Weights of a small GPT-style language model, trained from scratch on English Wikipedia: MLP 2048 squared ReLU.
Each number is 128 + 32 x the weight over its row's rms, rounded and kept within 0 to 255. Layers, rows and columns count from 0. The size above them is the row's rms in percent of the matrix's.

# layer 6 MLP up, 2048x576, rms 0.132, rows 225-324, columns 512-543
size [ 91  60 113 102 101  94 100  92 121  95  99  99  93 102 107  96 105  92 130  93 101 115 100  96  91  96 101  99 132 109  96  95 110 104  95  91 100  93  98 129 100  97  95 104 106 106  97 105  91 102  83  98 111  92  89  94  95 118  99 112 106 106  99 114 105  98 101  88  95  93  99  94  85  93  82 119 100  93  97 107 111  93  94 109  86 101 107  90  97  95  88  99  96 106 111  98 112  93  91  83]
[[117 131 106 161 119 166 118 102 138 104 114  93 132 131 112  98 105 139 136 135 133 129 126  91 144 129 126 138 148 137  95 153]
 [130 124 214 175 141 117 141 125 136 123 112 106 143  99 165  83 162 130 123 132 149 150 101 147  95 146 180 105 138 135 105 140]
 [120  85 186 102  87 133 110 106 150  77 145 107  51 149 144  69 131 121 169 154 115 110 135 158 125 137 141 121 146 138 169 122]
 [123  86  94 119 164 124 120  73 105 109 149 114 110  76 171 134  66 163  68 105 151 166 107 151 155 112 126 125 182 137 111 143]
 [136 136 161 125  85  87 154 174 212 160 124  43 148 171 186 109 124 103  99 140 138 119 141 158 139  99 180  95 116 204 129 106]
 [129 166 170 133 164 109 102 208 107  67 133  81 140  98  83 108 137 152  98  99  74  82  98 149 135 135 152 141 127 107 112 163]
 [ 89 113 166 131 118 131  64  88 117 151 154 115 151 105 150 108 150  64 148  74 125 172 135 155 152 128 180 125 129 119 147 169]
 [119 129  95  97 135 101 143 143 150 158 132  96 125  75 117 195  82 145 195 131 118 121 161 124 154 149 158 100 131 159  70 140]
 [115 147 107 194 117 161 100 108 173  73 123 178  81 144 148 104  90 151 203 177  90  66  77 104 167 104 115 157 144 127 183 135]
 [164  53 109 110 140 146 136 105 146 126 131 118  88 126 115  67  83  62 147 101 107 124 158 149  81 164 155 103 204 114 145 114]
 [141 118 120 121 102 155 168  31 164 138 107 152  71 130  89 104 174 142 144 104  79 140 127 177 110 154 152 105 186  92 204  86]
 [108 119 133 151 173 186 142  49 191 111 124 100 159 209 175 207 201 151 137 131 133  39 152 158 159 105 102 120 128 166  81 124]
 [104 121 235 112 186  86  73  84  48 120 134 148 130 114 125 134 129  85 148 131 126 122 166  87 144  83 144 119 115  84 155 127]
 [163 145 123 124 127 147 120 177 100 111  78 119 121 135 117 184 167 133 124 102 129 174 129 141 111 131  98 103 107  93 148 123]
 [ 59  86 129 138 140 103 106 120  99 128 132 143 137 104 109 158  88 120 128 126  76 110 126 105 129  67 128 138  65 137 160 176]
 [ 76 141 114  81  95 170 147 120 102  50  77 105 134 168 117  99 119 147 168 108 102 100  88 110 149 147 176  66 126  98 105 101]
 [141 168 159 131 126 176 141 115 149 140  40 126 122 150  99  96 175 172  93 107 103 136 124 139 179 140 139 124 119  69 133 103]
 [104 160 114 104 124 124 140  63  93 105  88  80 120 119 127  84 117  76 127 105 142 147 148  68 177 177 152 135 114 103 122 128]
 [126 125 165  84  67  86 136 138 138  95 115 106 227 179 103 132 131 146  86 120 137 122 132 148 110 122  87 150 113 160 131  79]
 [157 129 171 138 121 172 175 148 107 140  88 160 154 121 108 119 155  97 110 121 113 114 157 110 105 101 164 112  82 167 125  44]
 [145 157 126 121 113 206 111  92 169 186 152 117 132 117 104 136 139 105  76 140 142 188 133 128 151 144 182 105 169 192 167  52]
 [115 140 125 102 127 164 144 148 140  98 179 121  79 116 113  96 139 130  80 139 162 129 129 145 111 131 124  71  95 136 189 169]
 [183 126  72 165 110  77 166 114 145 100  82 117 133  41  92 114 131 161  62  53 119 120  95  86 126 132 137 190 130  43 155 160]
 [116 160 182 100 122  84  98 107 133  63 122 100 125 129 144 129 117 118 138  91 132  91 175 112 142  83 139 206 114 159  78 108]
 [ 96 147 203 114 132 143 185 140 156 108  94 168  93 171 181  65  97 114  86 153 133 121 109 175  94 165 101 114 139 116 110  82]
 [125 121 117 138 105  81 156 140 162 122  84 121 143 128 184  96 173 144  94 125 115 117  87 130 209 126 144  80 105 127 119 150]
 [155 150 122 131 168 168 145 143 172  50 130 137  89 114 179 125 163 176 146  63 151 197 137 153 135 187 141 159 139 180 177 153]
 [131 113 143 140 110 147 129  89 181 127 115 128 131 134 133 104  95  87 136 141 102 203 122  62 130 118 153 154 133 133 175 128]
 [ 94 154 104  87 137 168  97 140 119 182 106 186  66  94 210 115 105 156 166 116 110  96 172 104 108 108 123 101  80 102  82 147]
 [174  58 153 128 138 135  93 113 165 135 131 138 111 176 147 170  97 139 163 168 115 174  72  90 169 168 109 146 124 104 140 133]
 [124 157 117 112  88 168 139 204 143 162 151  88 127 117 132 134 114 103 106 144  84 140 137 132 100  68 166 188 114  82  92 112]
 [ 64 168 125 152 103 157 133 108 159 141  64 147 128  83 187 123 103 122 131 125  88 103 106 125 147 103 147 115 124 168 167 112]
 [177  88 115 120 142 122  67 140 123 102  85 182 134 146 151 177 129 132  80 113 162 122 111 125 128 121 180 132  78 211 139 184]
 [127 119 135 129 168  93 118 147  67 146 135 172  86 118 168 121 208  77 168 136 110 141 157 163 143 159 161 201 128 158 129 114]
 [128 192 208 196 152 114 121 172 143 138 114  69 106  62 172 173 118 163 113 109 162 103 116  47 100 128 170 105 155 130 136 146]
 [137  74 152 144 146 131 121 111 134 118 126  85 109  64  93 157 115 136 147 143 133 121 124  76 172  18  83 101 142 127 141 142]
 [160 138 135  97 147  86  88 121 119 161  85 162 167 138 160  97  98  57 119 113  57  97  93 130 127 122 132 139 133 157 149  86]
 [146  71 152  87 124 117 124 124  80 117 108 137 129  80 129  67 144 119 151 156 124 128 105 149 150 119 195 160 142  88 125  85]
 [ 84 128 103  70 105 105 117 111  96 165 131 171 164 140 128  92 147  54 126 145 114 179  74 206 153 114 132 121 148 203 146 185]
 [112 114 172 111   8 156 118  93 106  75 127  99 105 148 194  98 122 137  87 159 114  83 125 129 184  88 135 133  82 130 119 133]
 [ 86 119 122  89 155  78 143 133  91 128 165  67  63 126 148 123 149 115  96 136 141 134 153  72 109 135 111  71 223 155 165 114]
 [152 157 111 183 125  82 148 117 151 110  97 193 167 113 132 209 154 129 120 148 139 117 140 178 120 115 129  56 130  70 213 189]
 [112  92 143 162 118 129 139  99  81 139 136 143 112 109 167 178 118 126 102 150 101  97 135 124 165  42 132 160 150  99  97  76]
 [116 169 126 160 147 143 131 119 138  83 116 159 112  98 121 129 160 134  95 117 165 103 124 116 105  63 116 118 155 166 164 100]
 [160 164  57 136 108 139  92 107 168 158 114 105 111 169 105 161  94 149 129 228 129 187 124 136 143 167 141 194 114 119  98 103]
 [ 51 157 118  96 121 122 116 128 120 153 161 142 174 115 142 143 102  99 130 121 109 179 132  75 197 124 146 165 128 105 175 126]
 [146 104 135  78 135  65  92  92 134 109 123 160 163 183 128 137 149 138 173 132 145 134 117 145 125 128  71 122 166 112 122 136]
 [ 82 128 160 125 123 148  87 176 153 170 140 159 119  86 176 135 119 107 145 126  74 135  76 192  63 101 121 219  74 111 155  80]
 [133 112 183 109 178 139 171 122 109 135 180 150 115 127 141 150 152 154 153  95  54 121 131 112 117 124 138 102 125  84 164 164]
 [110 112 145 179 169 151  88  95 127 131  86 129 119 197 186 103 131  94 110 124  96  94 104  99 102 152 121 199 148 152 120 164]
 [121 150 147 150 124  80  82 159  73 102  85 136  89 103 155 101  88  65 129 115 160  84 113 102  94 134 164  78  58  71 140 112]
 [139 156 149 111 139 150  69  96  78  73 114 161 108 145 164 147 191 103 152  66 121 111 116 143 132 129 169 113 184 187 150 153]
 [133  83 129 155 161  76 117 158 126 191 190 170 108 138 137 110 155  94 119 143  49 107 194 139 170 148 115 112 147 154 169 145]
 [ 94 150  84 125 157 157 147 109 128 115 104 121 197 145 126 145 107 146 162 143 124 143 182 140 167 148 148 128 101 182  87 123]
 [ 96 138 160 132 161 107 101 122 113 143 103  98 149 120 138 162 129 126 148  92  70 192 160 147 105  84 164 120 111 138 157 114]
 [167  83 146  82 160  92 213 115  76 105  86 132 148 157 114 126 118 150 174 163 133 108 100 143 134 162 116 107 111 115 123 156]
 [152 123 119 151 123 125 113 181  56 122 111 145 172 182 173 139 151 122 110 131  66 106 182 145 127 145 123 122 163 126 145  87]
 [167  97 129 150 167 100 133 126  94 113  81 107 115 112 152  71 119  63 143 154  90  99 131 119  88 172 144 155 109 111 146 124]
 [178 208 176 139 147 112 135 153  76 135 108  99 145 183 138  84 126  94  97 123 111  98 127 104 114 125  93 142 131  93 166 189]
 [127 135  65 137 179 166  64 160 111 155 128 113 150 149 175 133 112 103 184  88 112  68 105 135 142 105 172 115 130  96 104 169]
 [ 81 171 162 110 179 121 169 149 142 131 124  58 140 133 186  90 144 139  73  92  50 117 116 113 132 100 127 104 121  42 175 166]
 [ 74 175 136 166 124 154  84 100 118 107 113 118  56  84 166 115 120 172  78  59 137 123 176 134 136  94 198 128 115 118 134 177]
 [136 106 128  79 113  92  99 142 121 140 130 161 138 152 133 138  78 115 139  78  67 122 162 116 132 138 109 156  96 150 103 149]
 [116 122  96  78  91 107 158 109 142 156 135 113 102 167 105 190 180 187 100 110 154 104 136 172 164  87  71 122 113 102 125  85]
 [138 117 128 130 126 107 148 119 178  88 137  69 133 207  80  87  99  92 116  84 124  94 147 160 158 152 100 122 177  89 127  79]
 [ 80 147 196 101  89 142 121 146 116 138 151  94 200 102 113 107 103 118 177 149 145 140  92 223 182 155 124 124 120  91 139 155]
 [118  45 197  98  72 104 110 137 150 135 113 117 103  96 128 138 111 153 122 115 110 154 124 172  94 143 159 116 120 173 135 140]
 [170 119 139 122 102 144 134 118 108 159  82 191  55  83 187 111 160 141 179 105 108 148 136 178 159 109 191  85 164 129 148 174]
 [ 38 102  96 122 161 108  94 159  89  64 164 102 189 129 156 146 131 176  70  74  55 146 162 172 144 122 176 134 136 160  92 139]
 [118 169 155 161 150 121 130  92 114 185 139  64 156 138 100 158 120 130 133 121  99 116 139 123 172 164  96 195 113 139 127  86]
 [150 120 182 142 106 160 128 137 123 128 129  89 175 151  78 173 122 147 149 128 104 138 130 123 125 177  99  76 140 121 139 122]
 [105 171 127 114 116 165 143  53 132 175 147  80 159 134  74 110 131 110 105 122  88  72 135  66 129  62 112 100 109 148  94  76]
 [158 113  93 126 176 176 106 147 151 110 106 156 123 110 162  95 117 120  81 129 134 105 128 109 136 167 133 142  86  61 134 129]
 [117 127 137 129  61  71 103  88  55  87 147  72 122  68 119  92 145 118 133  73 163 120 138 152 101 118 196 141 126 122 169 148]
 [ 81  87 146 127 172 129 149 115  17 152 138  93 155 167 119 105 161 138 120 111  83 119 152 134 174 170  90 206  98 103 162 143]
 [114 114 155 138  84 157 205 183 137  91  89 139 122 143 123  88 122 103 171  98 124 168 129  94 108 171  96 170 103 178 144 113]
 [194 126  59  89 161 122 111 150 118 118 147 122 161 129 186  87 108 100 136 129 119 171 166  99 199 133 199 107 133 109 141 150]
 [119  87 131  57 143  62 135 132 174 158 150 142 165 186 170  98  72 125 165 114  57 147 128 125  78 100  92 111 148 110 160 142]
 [ 99 118 158 178 146 138  70 119 121 180 154 161 102 138  81 141 120 169 183 180 135  25 188 196  70 113 124 113 136 133 236 149]
 [137 158 160 167 145 145  99  20 150 102  86 144 112 156 123  91 140 166 106  84 118 105 105 109 129 153 191 143 213 140 134 105]
 [202 101 136 144  50 123 132 138  49 140 113 167 138  94 116  64 147 189 101 127 157 148 162 150 118  75 134  88  73 112 135  84]
 [ 77 120 142 111  96  55 156 146 177  62 128 110 147 140 114 110 104 107 222 154 189 136 164 156 148 114  90 119 130  47 142 141]
 [ 95 112 131 114 115  88 126  85 136 101  93 149 152 140 184 130 176  98 111 101  86  64 135 112 213 110 119  87 109 109 119 145]
 [168 201 165 138 138 122  89 108 122  98 151 149 179  90 141  70  98 158 133 137 148 111 133 112 187 125 128 121 187 123 110 118]
 [150 115 166 190 128 146 156 140 128  86 131 140 110 136 135 154 108 107 133 160 125 143 164 140 156 180  69 134 134  93 139 217]
 [108 122  99 156 150 101 165 146 145 106 113 137 150 128 118 177  81 198 133 141  92 111  43 116 160 185 175 151 148 154 180  96]
 [ 68 115 186 114  96 134 107 111 161 141  74 208 175 139 126  95 153 128 104 153  82 128 136  94 118 147 106 151 122 135 107 151]
 [154 133 135 126 128 153 137 137 117  73 129 114 140 170 128  90 156 100 102 126 181  97 108 113 154 120 114  81 134 138 140 117]
 [116 100 180 142 125 124 124 124 116 113 162 112 123 174 148  76 103 123  83 122 144 130  81 148 129 127 109 140 202 153 130 111]
 [109 122 178 146  94 127 148  99 170 140 132 169  94  77 140 146 119 108 161 159 159 147 141 113 216 124 117  73 163 119 138 204]
 [ 94  99 128 123 111 184  76 120 184 106 183 151 118 131 102  85 137 129 145 119 130 120 112  95 125  60  91 119 102 202 123 151]
 [ 75 160 140 169  68  93 103 122 130 108 166 193  81  98  94  95 105 128 145 151 126 162 102 120  89 136 119 134 138 134 107 114]
 [182 142 115 136 106  76 132 175 160 157 177 165 146 130  88 122  91 142  78 114 150 144 118 157 103 147  92 113 117 203 107 144]
 [125 147  99 136 115 143  99 201 160  95 123 109 169 106 128 109  73  77  69  98 130 115 140  87  79 162 120  87  96 107 130 102]
 [169 165 174 163 156 150  88 135 190 173  82 139 187  86 122  78 105 105 130 159 119 147 161 116 147 151  75 116 100 107 108 124]
 [ 64  86 112  80 125 111 127 150  98 160 162 153 146 177 118 102  83 131 100 174 124 125 135  75 117 104 121 103 176 104 141  87]
 [ 96 142 124 145 125 110 159 156 148 140  87 144 139  99  70  93  95 105  90 115  91 141 120 160 132  62 140 121 154 117  83 100]
 [150 105 190 121 159 137 110  79 129  81 215  76 149 119 127 113 134 156 128  81 115 205 148 132  87  62 125 121  84 155 135 137]
 [118 145 124 151 137 108 131 120 113 144 172 157 198 100  69 158 183 159 142 163 177 137  79 118 131 132 123  82 158 121 103 128]
 [147  89 135 151 155 160  80 105 165  95 134 102 120 152  71 143 177 176  92 145 122 173 151 106 133  95 171  96 117 117 110 125]]
# layer 6 MLP down (transposed), 2048x576, rms 0.0701, rows 225-324, columns 512-543
size [ 95  55 115  93  99  97 100  98 125 101  99 104  93  99 109  94 108  86 111  99 103 107 107  98  84  95 115 101 115 107  99 107 109  97 102  89 101  89  95 121 101  94  96  99 110 102 102  96  94 103  96 101 107  98  96 106  97 122 118  98 104 116  97 113 106  91 103  86  84  94 102  93  88  95  81 107  96  95 103 109  96  97 109  96  94 102 100  86  98 103  93 125  95  98 102 103 102  99  87  81]
[[162 139  97 133 183 139 125  90 200 101 101 191 155 103  60 109  98 133 109 172 124 130  72 118 138 123 123 104 181  49 149  78]
 [ 94 129 145 157 134 117 120  45 108 149 101  63 162 146 182  84 113 188 115 154 129 129 125 122 108 106 205 129 164 139 117 146]
 [130 155 118 128  95 125 134 157 103 129 207 105 114  81  70 105 141 129 158 139  72  97  93 125  96 158 163 110 187 164 127 149]
 [159 145  69  90  64 106 108 157 132 111 210 100 193 111 173 126 132 153 100 188 148 172  91  74 115  98 124  85 139 114 143 134]
 [ 95 125 128 140 122  78 133 110  91 169 140 123 134  79 148 134 107 140 113 129  68  96  77 153 144  85 106 125 139 142 163 149]
 [103 184 155 146 110 110 132 127 112  72 132 129 142  90  68 100 155  80 113 136 132 144 114 159  82 138 167 182 133 107 114 138]
 [138 120 110 172 167  89  90 107  67 160 124  67 110 127 188 132 122 146 153 141 155 127 109 124  96 125 127 111 195 140 153 153]
 [ 91  77  91 138 166 168 154  88 141 165 131 138 132 137 101  82 173 122 170 121 140 127 163 115 154 156 167 162 151  78 140 120]
 [122 142 148 183 111 138 111 175  84 151 104 148  96 171  92 147 111 115  82 143 141  93 159 109 119 107 160 121 113  90 130 147]
 [ 94 133  75 133 118  86 142 117 122 124 134 123 130 107  95  89 158 169 105 172 143 183 150 181 142  58 123 129  97 158 149 255]
 [129 131 167 104 140 111 140  87 163 154 145 158 120 109 103 135 131  89 150  95 170 155 117 126 142 127 145 110  68 113 183 144]
 [116 153 137 151 124 118 119 131 183  93 109 142  99 130  68 112 123 118 163 101 108 185  98 160 121 120 124 135 141  64 123  94]
 [131 104 119  73 117 154 171 114 123 166 101 123  92 130  83  88 131  72 172 173 139 178 134  74 121 120 173 156 150 139 106  92]
 [204 141 129 107 119 169  63  97 180 130 108 135 170 122 167 180 152 102 101 154 147 168 134 121 108 103 133  83 127 137 166  91]
 [137 130 120 134 153 157 149 124 128  72 127 158 128 103 121  52  81 124 118 129 166 103 151 103 179 113 141 120 159  98  78 153]
 [118 126 108 159 158 185  86 104 114  54 108 151  82  90 181 106  91 107 166 125 123 153 146 162 108 128 188 129 127 126 158 188]
 [155  81 114 150  91  94 127  88 122 115 133 161 157 124 170 171 156 130 103 177 197  97 101  79 145  69 129 105 155 172  85  64]
 [ 57  62 127 196 126 111 116 138 156  89 101 129  75  76 115 129 106 106 135 155 175 119  75  97 113 114 138  98 108 182 163 103]
 [ 93 158 133 145 144 131 101  94 136 119 137  55 115 103 140 111 120 109 106 129  68 152 105 122 154  86 117 198 107 145 109 166]
 [ 92 163 110 158 122 172 138 141 151 131 172 101 135  92 103 138 228 132  83  98 162 118 147 132  78  62 148  38 149 147 136 149]
 [115 135 121  84 127 146  95 121 183 180 119 143  82 167 132 117 117 104  97 110 114 156  95 113 117 146 140 121 197 128 143 144]
 [128 140 154 147 165 172 162 154  92 134 107  41  66 149 174 140 189 153 146 159 144 235 145  89 147 134 141 127 112 120 169 130]
 [156 149 112 100  85 124 102  71 110  56 113 129 116  87  76 129 131  71  97 129  67 123 133 148  87 132 123 150 109 102 158 153]
 [118 109  84 124 101 119 183 132 133 134 115  54 123 138 149 136 162 133 166  69 164 114 145 116 172 164  93 154  94 159 109 130]
 [ 94  95 118 159 105 197 121 116 147  36  86 124 109 111  98 116 140 151 127 177 115  92  18 108 126 128 112 144 147 205 155 123]
 [124 115 112 152  36 140  72 152  60 204 151 178 128 112 163 103 164 140  96 149 128 113 121  77 128 185 169 117 108 116 119  97]
 [ 99 122 121 129 153 146 134 110 183  98 161 102  89 104 162 155 109  85 173  59 162 175 107 184 100 175 135 153 138 169 120 120]
 [142 138  85 107 124 161 173 104 151 147  97 128 166 138 164 204 135 114 124 137 107 146 121 146 143 159 131  67 131  70 132 159]
 [116 120 154 168 183 182 157  61 160 170 160  91 192 161 161 121  66 139 123 154 146 128  97 164 150 127 143 117 147 185 119 167]
 [168  39 138 120  52 162 156 128 107 157 180 120 144 169 158 107 138 156 156 126 187 127 129 116  76 196  95 101 145 125 110 213]
 [ 89 105 144 140 119 175 132 144 128 106 143  84  98 168  87 125 124 144  98  99 139 100  59  82 120 126 126 134 113 101 173 101]
 [105 131  98 158 133  92 196 177 115  85 173 141  65 160 134 127 124  96 102  87 128 150  85 159 143 104 147  98  76 152 151 141]
 [159 146 149 131 139 148 142 118 106 174  83 151 106 110  93 163  76 124 142 158 174 126 219 163 174 139 146 173 124 135  82 102]
 [112 162 154 129 141  91 103  90 103 154 172 125 148 102  80  76  89 130 107 212 162 133 195 122 172 141 144 135 143 183  85  78]
 [ 49 149  99 184 125  78 166 159 128 116  96 161 116  29 197 150 137 113 138 165 139  95 139 101 152 164 114  87 143 123 148  97]
 [171 102 171 105 123 184 147 164 154 133 112  48 120 121 136 104 104 129 104  80 155  85  87 140 191  62  89 101  52 165 105 118]
 [142 117 105 112 132 114 150 130  97 136 146 143  99 193 131 196  99 128  40 104 115 134 141 110  67 183  96 135 160 124  54  93]
 [124 107  96 118 121 128  92 104 109 116 118  93  69 125  99 104 150 108 129 137 130 174 120 118 141 120 184 169 101  99 150 115]
 [120  71 173  91 115 152 175 106 102 135  88 173 132 166 151 123 142 148 166 164 129 167 149 124 142 170 149 119  71 137 153 120]
 [121 100 108 138  56 112 168 125 128  90 132 172  98 151  90 134 170 169 106 151 131 169 114 154 105 224 118  98 127 182  43 135]
 [166 120  84 118 142  77  55 117 141 116 145 117 150 109 131 142 104 133 163  82 104 107 146 157 132 154 144 157 156 169 155 114]
 [107 158 127 171 152 112 120 107 125 125 145 119 178 112 118  86 139 136 114 169  68  95 178 112 164  80 138 145 135 160 128 165]
 [146 102 187 165 103 166 103  93 100 166  68 121 137 152  90 103  90 144 154 152 144 106 172 159 146 117 115  96 129 100 111 130]
 [184 168 114 113 152 141 142 118 146 157 137 193  94 127 129 157 139 123 146  91 171 100 112 123 128  34  92 140 121  75 104  67]
 [174 156 104 117 131  79 135  93 145 141 131 120 159 146 125 130 152 161 137 154 174 140 156 190  99 152 117 129 149  94  95  80]
 [151 144 129  59 126  95 122 129 131 158 185 115 159 141 102 165 131 192  22 144 144 136 101 158 162  76 124 202  86 140 125 172]
 [171 130 125  91 109 154 161 149 108 172 107 135 148 115 118 126 138 129 131 170  97 135  80 138  71  56 170 115 113  99 115 172]
 [129 150 154  74  97 142 145 133  94 152 127 112 119 102 152 124 149 102 121 164 102  70 111 116  73 118 147 133 109 178 153 147]
 [116 144 181 137 152 152 157 140  94 132 100  66 148  97 107 111 194 132 147 156 121 150 106 156 116 111 109 171  74 141 144 143]
 [ 98 137  67 107 128 132  76 144 132 154  99 145 130 119 158 134 193 127 110 161 106 138 123  75 171 187 130 137 137  96  93 140]
 [119 133 149 135 115  87 109  85 146 134 129  41  97 111 111 129 140 148  90 104 131 127 140 128 159 103 120 115 149 163 158 120]
 [ 89 106 120 118 105 132 152 131 121 145 154 105 130 159  82 113 138 115 137 117 127 125 189  69 125 137  67 138 100  43 154 114]
 [ 75 102 175 100 181 105  81 121 164 168 182 115 146 121 164 124  87 172 149 182  91  91 108  92 159 130  95 118 158 133 205  68]
 [147  90 100 147 124 145  84  98 144 111 112 130 188  97  69 113  93 131 115 155 134 111 137 129 137 125 119  83 104  84 142 118]
 [101 111 148 120 136 132 102  98  81 183 168 188 148  64  97 144 100 119  93 130 128 136 131 167 104  81 127 121 120 134 139  77]
 [120 119 129  98  78  92  97 145 155 154 172 101 116 131 146 167 150 159 173 128 153 150 152 110 117  83 146  98 128 167 128 103]
 [122 172 167 142 165 132  96 145 108 151 128 126 116 143 186 120 116 192 110  96 136 117 141 107 172 133 124 178 125 106 193 160]
 [172 116 145 151 141 111 183 120 156  92  71 135 130  90 147 157 121 111 115 150 145 108 135 183 110 152 158  48  97  54 109 136]
 [157 177 141 102 142 126 114 168  70 102 175 110 114 136  88 108 145  75 124  44 117 154 156  94 135  94 125 139 142 116 129 125]
 [ 83 109 135 140 149 165 157 119 112  82 135 136 164 128 106 114 124 138 200 169 128  88 118  60 158 109 102 125 115  78 139 159]
 [113 191 167  63 168 126 137 121 145 105 168  82 136  92 116  95 173  96 132  68 159 173  54  68 119 134 101  39 115 115 114 121]
 [ 99 107 149  96 105 110 124 123 175 107 157 173  53 188 139  93 130 145  78  97 170 132 121 137 110  87  81 109 156 113 173  79]
 [187 115 159 143  90 145 128  71 152 110 139 140  84 207 134  91  89 122 162 136 143  80 138 150 133 150 201 194  72 122 136  99]
 [123 110 149 141  98 165 149 151  82 152 119 162  90 122 159 117 138  98 111  77  90 182 143 124  78 148 107 164 133  71  73 148]
 [163  88 136 151 136  91 129 113 153 131 153 120 123 159 132 106 109 152 121  99 150  95  90 178  74  95  82 123 104 110  44 154]
 [187 144  55 223 117 166  84 109 123 132 103  92 153  73 152 123 126  83 133 142  76 107 130  64 109 124 163 139 121 180 129  72]
 [140 149 137 110  59 149 148 133 154 105  96  81  75 133 176 182 189 105 100 129 111  92 161 155 101 116  98 120 106  67 114 120]
 [136 134  96 165 182 114 123  58 144  91  63 128 120 133 150 161 142 164 133 194 119 118 130 105 102  93 119 147 102 115 166 115]
 [144 105 126 172 134  81 112  54 148  72 118 114 104 100 152 148 107 173 118 100  99  89 185 107 152  85  53 158 133 130 140 108]
 [149 126 141 119  90 143 111  86 151 169 169 140 118 179 120 143 102 149 102 108 124 176  67 139 175 110 150 187 124 144 145  78]
 [184 198 139 141  93 135 106 138 127 151 127  68 140 154 125 120 141 102 137 122 151  89 104 151 163 110 164 120 154 126 139  76]
 [149 129 141 135 121  96 142 120 165  77 114 140 107 130 119  92  62 130 132  88 136 109 134 132 120 104  80 166 163 205 175 163]
 [144 182 129 149 141 154  67 188 147 193 133 112 147  88 168  52 159 105 113 107 181 154 126 192  86 173 124 113 126  99 130 135]
 [ 88 141 119 148  98 129 171  76  61 119 164 118 132 151 165 183 161 180 129 122  74  92 127 170  98 122 170 129 106 172 138 138]
 [108 167 126 133 128 132 114  80 145 116  94  97 142 166  58  86 105 120  88 135  90 114  75 142 131 139  68 180 106 120 183 105]
 [ 87  87 124 176  78 107 184 137 105 201 131 177 150 112 190  93 127  75  86 120  34 125 142  79 102 130 114 144 180 136 153 132]
 [ 98 125  91 104 186 155  66 140 102 127 133 154 156 100 129 124  70 160  91 170  89 144 124 136 131 110 172 143  94 173 177 135]
 [143  53 121 190  96 183 138 167  95 119 133 160 107 114 102 109 185 116  79 178  84 171 114 122  97 172  93 169 112 117 108 223]
 [149 125 130 104 118 157 155 118 143 186 151 164 113 120 113  33 124 123 156 114  98 125  94 117  81 100 122 133 145 147 103 120]
 [174  76 166  81 145 130 207  61 119 118 147 122 169 156 136 107 139 117 125 110 102 143 100 179  86  96 170  96 124 105 101 137]
 [176  57 154 117  56  84 152 102  97 157 129 116 122 118 151 141 176 108 145 137 220  84 105 115 153 103 139 141  96 133 126  98]
 [136 144 141  97 135  71 102 188 123  84 134 108 157 192 119 121  79 128 141  89 143  75 140  92  78 118 116 140  98 121 132 111]
 [ 87  89 125 190  94  89 166 109 150 185 152 194 109 159 162  89 105  85  99  86 145 135  99 110  98 126 128 147 123 154 117 172]
 [148 146 186 177 123 127 156 183 108 124 140 173 203 106 114  96 138 122 175  92 173 133 117 128  81 114  83 118 109 143  60 121]
 [109 126 147 167  61 112 145 108 204  97 133 133 154 114 102 111 137 100 116 132 144 132 181 118 140 175 132 133 135 163 107 138]
 [177 185 156 136 172 120 125 135 149  92 151 110 159 102 109 143 115 113 132  96 102 100  96  94 130 135 122 108 138 115 118  68]
 [129  66 114 112 180  79 148 119  87 103 151 110 171  79 141 137 161  89  73 145 113 129 116 126 119 116 111 145 131 128 164 105]
 [140 134  98 118 125 121  95 127 151 143 148 131 185 116 143  71  80 166 120 143 170 137 138 142 183 112 106 135 105  99 222  90]
 [135  89 150 161 134 104 128 165 118 124  75  97 159 146 136 104  99 112 181  84 168 125  54 114 117 108 106 134 109 154 150 108]
 [ 77 102 165 163 122 146 140 100 110 124 128 113 123 104 134 104 159 116 137 132 197 125 162 150 186 188 100 113  80 137 183  64]
 [143 170  97 101  85 129 106 135 168  90 121 122 191 149 189 149  98  95  96 114  99 111 132 158 163  58 187 167 129 100 126 108]
 [106 126 115 189 106 111 139  32 114  72 100 127  95 109 135 114 116 117 163  94 114 147 126 112 138 160 103 143 130 166 126 102]
 [ 95  60 144 147 156 154  88 191 108 134  73 122 121 116 110  90 129 122  91 128 100  98 163 120 101 134 149 120 121 139 213  92]
 [151 101 141 154 126  65  97 183 180 152 118 117 141 131 165 127 155  59  83 140 110 195 149  86  68 142 142  57 122 152  83 147]
 [163 127 142 164 138 168 169 155 166 167 132  96  90 116  53 133  81 156 133 136 109 131 163 123  91 136  77 179 135 140 150 111]
 [118 102 135 136 123 114 147 140 152 151 206 111 122 170 126 112 132 125 152 166 164 143 150 101 138  83  94 149 178 139 115 112]
 [135  91 128 122 184 143 182 120 106 116 161  65 126 133 166 122  85 116 161 106 153  89 124 151 173  94  97 122  93 114 121 139]
 [148 123 109 109 119 120 114  95 177  79 201 148  78  74 176 113 123 110 133 171 147 173 194 120 109 120 120 152 111 112  64  98]
 [ 81 133 132 167 105 138 122 116 137  80 127 113 135  66 120  59 140 118 145  91  93  98 147 177  96 127 211  86 154 127 178  61]
 [121  67  90 146  96 122 125  79 163  80 110 119  98 168 158 163 139 199 145 119  93 129 155 112 116 134  98 103 109 156 180  79]]